Part of a small language model's weights.
Architecture: rotary positions, no biases in attention or MLP, untied embeddings, shifted keys.
Each number is 200 + 20 x the weight over its row's rms, rounded and kept within 0 to 999. Layers, rows and columns count from 0. The size before them is the row's rms in percent of the matrix's.

# up: layer 10 MLP up, 1792x448, rms 0.0572, rows 1413-1440, columns 336-391
# down: layer 10 MLP down (transposed), 1792x448, rms 0.0413, rows 1413-1440, columns 336-391
up1413,096,192,176,196,197,202,219,217,196,199,205,195,190,181,190,230,209,217,208,185,197,203,195,178,192,200,180,235,206,214,190,231,175,195,202,232,223,220,209,166,196,217,206,181,228,203,180,174,198,220,203,203,171,229,225,201,212
down1413,095,210,175,213,211,193,189,218,175,205,169,199,211,188,200,195,168,207,196,196,217,203,203,220,231,206,186,175,157,192,164,189,190,177,249,203,197,177,211,194,201,181,185,219,204,196,205,202,190,194,201,248,209,195,207,186,137
up1414,098,199,233,195,203,180,204,189,209,189,199,185,211,202,239,201,197,198,190,185,196,209,186,224,195,196,190,222,237,224,184,204,203,210,214,168,187,192,199,194,192,179,217,195,185,205,222,165,183,206,221,186,190,227,181,213,178
down1414,099,208,195,201,187,217,229,197,238,194,216,182,223,177,162,209,218,202,190,153,187,164,185,186,185,171,218,209,197,155,215,157,221,230,191,203,216,183,191,203,211,236,206,201,193,176,189,195,209,180,193,185,244,202,163,182,220
up1415,095,205,183,243,197,178,188,174,183,221,219,212,191,167,203,200,168,207,197,195,158,219,182,213,222,211,145,223,192,199,204,234,156,214,236,209,200,216,179,201,234,209,202,193,204,217,198,190,205,196,220,175,216,197,227,205,177
down1415,099,193,197,200,221,176,194,231,204,202,225,237,192,238,208,204,181,185,176,200,204,164,235,220,190,208,214,215,205,200,200,241,227,221,246,176,222,222,218,218,194,197,216,204,191,189,195,200,196,193,189,190,213,191,186,167,184
up1416,090,211,195,183,197,165,195,173,191,254,205,205,178,232,225,155,208,199,208,187,194,214,202,219,212,190,222,217,216,183,199,188,217,178,224,230,194,200,194,193,205,208,221,254,207,207,215,195,209,182,180,191,233,222,209,182,203
down1416,080,209,209,211,154,219,207,205,223,204,206,212,190,200,185,209,218,210,185,156,203,174,193,197,219,208,135,209,203,223,199,188,204,228,188,192,195,156,193,225,199,182,192,172,183,200,209,194,207,231,229,208,203,201,210,236,223
up1417,097,197,193,196,222,196,237,183,193,196,157,193,221,178,194,210,150,198,197,186,210,201,214,197,181,187,197,210,196,235,187,185,205,198,192,232,205,213,205,198,205,177,194,196,185,194,229,211,181,216,189,155,184,195,175,204,186
down1417,098,205,201,183,172,194,191,157,185,200,195,228,231,202,187,218,199,166,189,180,194,218,210,224,179,219,169,177,149,204,223,202,184,224,190,209,195,216,164,213,184,211,203,219,193,204,209,247,221,227,244,216,202,241,195,167,176
up1418,098,185,202,220,181,204,197,210,191,213,199,180,172,211,221,187,238,220,214,187,227,204,183,211,212,196,237,223,205,201,179,188,202,184,205,204,174,155,187,218,264,175,166,206,210,180,199,197,160,227,227,182,212,195,175,196,194
down1418,096,180,214,186,187,222,214,203,194,165,229,157,208,187,159,225,211,210,192,181,215,205,224,207,187,180,190,188,193,177,208,239,161,215,185,237,217,195,217,186,204,225,187,195,207,178,200,176,225,179,209,221,246,221,182,186,191
up1419,094,188,187,230,211,192,209,193,195,210,196,167,195,223,215,185,211,193,179,158,164,234,186,224,244,209,189,211,210,174,187,206,162,203,221,209,187,216,194,184,209,209,244,212,186,168,214,147,219,216,207,212,216,214,195,176,219
down1419,081,222,209,195,178,202,202,213,194,187,179,186,230,179,200,219,179,206,213,256,202,198,206,177,188,220,212,219,202,234,209,195,222,235,162,207,211,212,196,208,202,174,196,217,209,202,200,213,190,182,234,224,198,195,186,229,202
up1420,106,216,196,205,180,202,224,187,189,219,198,231,196,189,233,199,188,213,186,165,182,199,181,218,166,212,191,220,193,231,184,192,172,203,216,194,185,213,210,225,224,193,184,172,211,200,173,186,214,240,220,188,242,202,196,175,228
down1420,107,194,164,209,192,203,226,193,206,178,206,198,216,190,185,182,224,205,207,195,246,212,208,210,166,231,233,198,199,172,192,195,191,170,220,167,193,220,222,154,199,241,204,173,192,225,243,203,191,248,209,195,216,214,244,233,190
up1421,096,204,204,212,192,205,214,215,215,170,166,221,198,204,197,186,184,168,185,193,185,195,209,184,204,198,203,198,196,176,188,211,195,210,226,204,198,244,229,179,249,187,219,173,184,192,161,179,203,181,168,178,206,176,191,204,193
down1421,099,200,219,207,217,196,254,229,193,214,211,167,156,198,180,182,177,187,171,186,216,183,153,247,214,191,200,207,191,195,198,208,180,177,171,165,180,169,173,224,196,243,220,204,181,196,213,175,168,217,193,167,237,191,179,194,233
up1422,099,175,190,162,213,200,201,218,175,169,211,199,204,194,193,182,212,210,228,179,223,231,194,199,234,231,206,225,191,196,196,204,153,188,204,192,202,152,235,215,215,209,194,233,184,176,213,209,203,178,199,188,175,233,197,193,205
down1422,100,247,231,193,197,215,188,181,202,192,199,199,200,169,184,219,174,183,193,167,176,170,211,216,185,224,169,202,157,179,209,194,198,224,196,219,189,206,227,202,219,214,224,202,182,228,219,212,214,217,194,216,213,173,208,197,204
up1423,104,225,174,227,192,140,223,199,213,234,240,202,207,206,227,176,223,235,181,191,195,200,249,203,204,204,195,216,202,202,172,193,190,171,197,212,199,202,176,206,220,206,186,197,192,187,223,216,208,204,193,164,214,172,237,160,218
down1423,106,208,198,201,193,158,233,181,186,211,195,216,165,198,214,178,193,199,178,218,198,187,226,209,188,192,164,222,197,199,159,181,215,192,222,209,205,205,188,223,171,159,202,186,185,206,250,173,257,191,216,203,221,183,203,180,211
up1424,095,187,147,191,248,141,195,168,216,166,217,228,179,203,210,191,203,202,247,185,178,191,191,217,213,163,195,184,181,199,234,203,178,202,217,208,169,172,152,242,218,191,229,226,201,193,223,161,207,199,211,194,219,179,258,186,168
down1424,096,201,231,231,172,207,178,218,186,187,166,207,189,154,192,171,211,226,187,202,204,223,206,190,198,157,202,176,200,199,218,195,183,177,204,178,212,237,249,185,157,217,205,192,230,224,191,219,203,191,203,210,224,187,191,193,204
up1425,107,177,186,210,198,228,194,190,205,192,206,214,218,221,161,189,181,201,197,193,197,221,175,233,224,189,188,202,184,170,213,195,204,200,253,203,212,227,233,214,213,177,187,207,201,189,212,208,189,196,193,198,212,193,168,198,199
down1425,112,202,172,207,200,198,186,168,209,228,215,188,195,184,195,209,179,216,165,188,161,191,170,189,210,177,166,210,203,223,186,165,181,201,190,162,200,192,235,183,201,190,195,211,190,183,186,184,215,194,213,219,197,155,221,192,171
up1426,094,215,209,182,189,164,202,220,235,193,239,177,207,181,205,183,192,206,267,189,182,180,209,223,200,227,210,220,214,198,158,213,188,180,228,187,167,225,209,191,192,196,207,214,201,204,243,180,193,238,207,174,198,188,228,197,194
down1426,094,170,225,189,186,198,205,233,212,207,201,202,201,212,233,189,203,181,160,194,193,191,186,188,178,235,173,212,206,198,202,207,216,168,192,209,200,188,210,195,205,194,196,209,180,218,201,214,208,171,219,171,195,173,202,210,160
up1427,098,206,194,224,192,221,220,191,225,219,168,207,167,175,206,156,144,226,180,173,175,178,213,189,185,144,193,250,203,200,185,178,156,222,216,183,216,199,240,192,188,188,185,164,181,209,222,196,171,151,199,191,178,216,206,178,219
down1427,096,205,207,200,201,206,182,156,198,203,221,190,215,185,196,231,182,193,206,196,180,219,171,173,211,188,168,193,212,210,210,224,197,182,235,186,194,220,205,217,207,206,198,167,186,196,201,228,241,209,190,196,178,171,219,188,178
up1428,098,186,196,238,204,186,178,197,195,204,206,215,167,219,192,184,164,202,246,197,156,227,212,218,210,205,197,223,233,235,218,187,165,199,212,203,192,195,164,212,233,216,215,187,206,216,207,201,227,162,227,217,232,174,180,192,205
down1428,098,193,179,180,176,173,181,197,232,202,224,187,241,162,225,183,190,232,189,188,197,221,209,213,194,170,185,208,193,184,174,216,199,246,194,229,202,179,197,207,201,200,190,220,205,213,197,210,249,184,214,217,209,196,242,183,212
up1429,108,193,209,213,249,168,188,228,157,174,180,218,200,169,200,189,183,207,210,211,180,190,194,233,241,234,199,196,210,208,197,192,209,177,207,214,198,230,222,198,190,193,215,178,198,179,231,167,210,180,192,225,196,214,226,198,211
down1429,104,212,229,197,196,202,203,158,220,194,225,212,200,171,217,230,167,184,203,211,205,215,176,218,196,208,214,186,198,231,178,183,169,198,197,204,202,206,235,209,232,226,195,217,207,202,233,192,187,202,205,211,199,212,188,185,226
up1430,097,232,184,196,209,192,208,130,187,226,230,242,197,200,195,248,216,184,183,170,186,232,228,210,206,211,198,175,178,211,218,225,151,167,199,227,196,220,205,202,209,193,215,201,199,155,205,216,208,219,246,213,206,208,215,203,241
down1430,095,214,172,165,211,200,221,188,167,223,179,214,233,162,208,181,180,227,200,182,198,212,205,150,209,151,195,169,177,206,242,178,186,170,213,228,196,158,182,197,214,231,207,217,207,223,199,212,230,220,190,176,166,197,231,197,208
up1431,097,213,160,201,182,201,191,185,182,183,179,202,173,190,178,222,213,191,171,194,183,217,176,252,220,216,202,227,184,204,186,242,190,212,222,191,199,196,197,190,197,244,229,201,209,191,168,174,202,212,208,196,180,206,209,187,218
down1431,096,189,181,163,201,225,180,207,200,193,191,236,238,172,217,225,229,192,225,182,219,187,252,191,165,215,227,190,227,209,206,169,207,204,191,221,169,231,190,210,179,209,232,215,175,217,201,169,195,210,222,220,203,208,204,236,175
up1432,103,152,193,192,236,215,215,190,197,196,203,206,205,194,214,202,192,196,201,202,207,220,176,220,181,176,170,196,186,190,171,218,230,195,193,209,189,239,214,195,196,221,207,221,198,189,194,209,189,208,169,194,175,209,214,180,199
down1432,105,211,204,199,159,169,156,218,167,195,216,177,179,215,191,166,210,220,229,203,189,215,187,234,210,241,236,203,204,224,183,174,215,184,161,194,232,199,200,206,186,200,186,212,208,173,236,215,238,226,246,190,193,182,228,184,220
up1433,099,178,196,210,235,186,218,203,170,215,240,219,194,238,199,208,213,216,215,211,189,173,174,185,225,221,167,164,205,182,240,206,188,184,225,228,192,189,227,207,214,217,162,206,179,198,249,192,208,203,241,213,201,168,219,193,177
down1433,093,226,237,222,162,204,184,183,206,199,177,181,200,184,170,174,156,210,191,207,172,211,245,203,190,173,243,209,198,197,212,196,217,209,230,195,197,218,211,202,188,183,197,217,207,233,171,206,219,223,195,222,188,183,179,220,232
up1434,098,211,191,189,192,180,202,172,190,228,184,218,175,168,208,233,173,236,210,198,159,211,232,264,204,203,244,217,207,218,184,177,196,220,192,190,198,225,185,214,210,224,230,198,195,212,212,171,227,233,206,210,201,179,226,158,210
down1434,093,193,214,210,193,196,231,171,214,207,193,210,188,167,262,192,188,214,199,206,165,217,182,193,195,186,207,198,203,170,234,217,225,186,197,217,205,169,181,206,213,204,219,218,221,180,181,192,174,222,196,175,209,199,166,218,209
up1435,103,165,174,216,226,168,244,201,211,218,171,193,224,228,183,189,223,200,224,196,185,192,169,214,222,210,184,223,201,226,199,199,195,207,214,226,186,212,242,220,232,223,242,210,162,195,212,205,183,222,195,198,148,176,212,201,231
down1435,099,231,199,198,193,229,183,198,188,209,156,221,197,189,174,180,160,232,163,228,174,207,196,215,210,215,189,198,199,220,189,172,221,165,196,183,197,221,203,159,172,204,201,205,217,209,200,218,225,192,211,171,206,210,221,198,234
up1436,095,170,194,204,193,195,209,199,212,162,203,196,204,229,214,171,221,208,217,189,208,223,180,189,220,193,188,214,215,186,190,174,199,220,217,245,145,159,186,190,188,195,217,244,213,239,190,189,207,215,223,191,192,217,229,199,201
down1436,096,207,214,174,217,238,201,205,203,181,185,196,213,170,195,235,205,194,189,199,191,224,171,205,206,207,212,206,199,228,179,214,182,197,201,192,222,203,259,196,194,183,184,193,207,180,216,226,177,196,211,210,201,191,182,211,194
up1437,096,194,225,194,242,197,222,192,185,186,190,208,173,208,188,214,176,235,208,184,192,210,196,189,199,169,179,190,215,175,178,220,198,206,243,204,189,175,231,217,199,210,199,201,218,199,235,188,220,176,203,210,198,188,167,159,213
down1437,103,179,199,193,174,200,226,204,206,177,166,181,179,222,210,205,187,196,200,176,189,224,190,201,188,212,171,179,196,201,221,233,200,167,235,226,192,202,209,172,196,161,190,174,190,189,189,225,219,181,193,185,176,210,197,224,182
up1438,090,223,156,195,217,206,219,189,197,172,185,183,166,204,226,206,201,158,210,207,207,223,203,227,174,203,200,166,217,212,202,197,216,200,224,197,232,199,182,206,203,169,203,221,189,222,179,190,209,155,215,207,228,191,191,218,188
down1438,096,187,209,222,178,205,185,193,201,146,190,212,198,174,189,214,226,175,223,185,228,209,207,223,228,239,196,199,184,196,207,177,204,223,194,189,202,201,206,234,189,227,190,204,194,202,203,197,218,189,180,177,213,194,206,164,213
up1439,106,185,194,222,182,202,213,219,207,188,194,175,231,208,249,169,220,200,217,164,194,207,183,217,195,187,187,159,189,205,198,177,181,163,203,174,188,245,211,193,219,197,215,217,212,210,194,196,191,169,180,202,144,235,226,212,205
down1439,103,193,222,226,177,187,200,211,203,195,196,207,233,204,184,205,160,229,179,180,205,221,205,192,223,195,224,203,190,210,205,194,221,214,217,199,180,175,198,246,241,205,194,248,208,172,218,205,188,183,185,240,156,160,207,143,201
up1440,097,212,193,195,208,197,225,167,198,206,200,178,207,218,226,199,226,231,214,207,202,221,189,176,164,226,193,208,186,202,187,244,215,212,189,225,148,195,206,190,180,201,219,219,177,156,214,173,241,204,252,185,190,195,195,240,191
down1440,100,198,170,215,191,219,202,231,210,209,196,214,174,212,176,211,206,160,217,207,200,187,193,185,223,217,196,173,205,200,207,149,227,196,180,243,206,207,179,172,207,204,201,215,212,206,199,190,190,212,203,226,185,183,182,172,195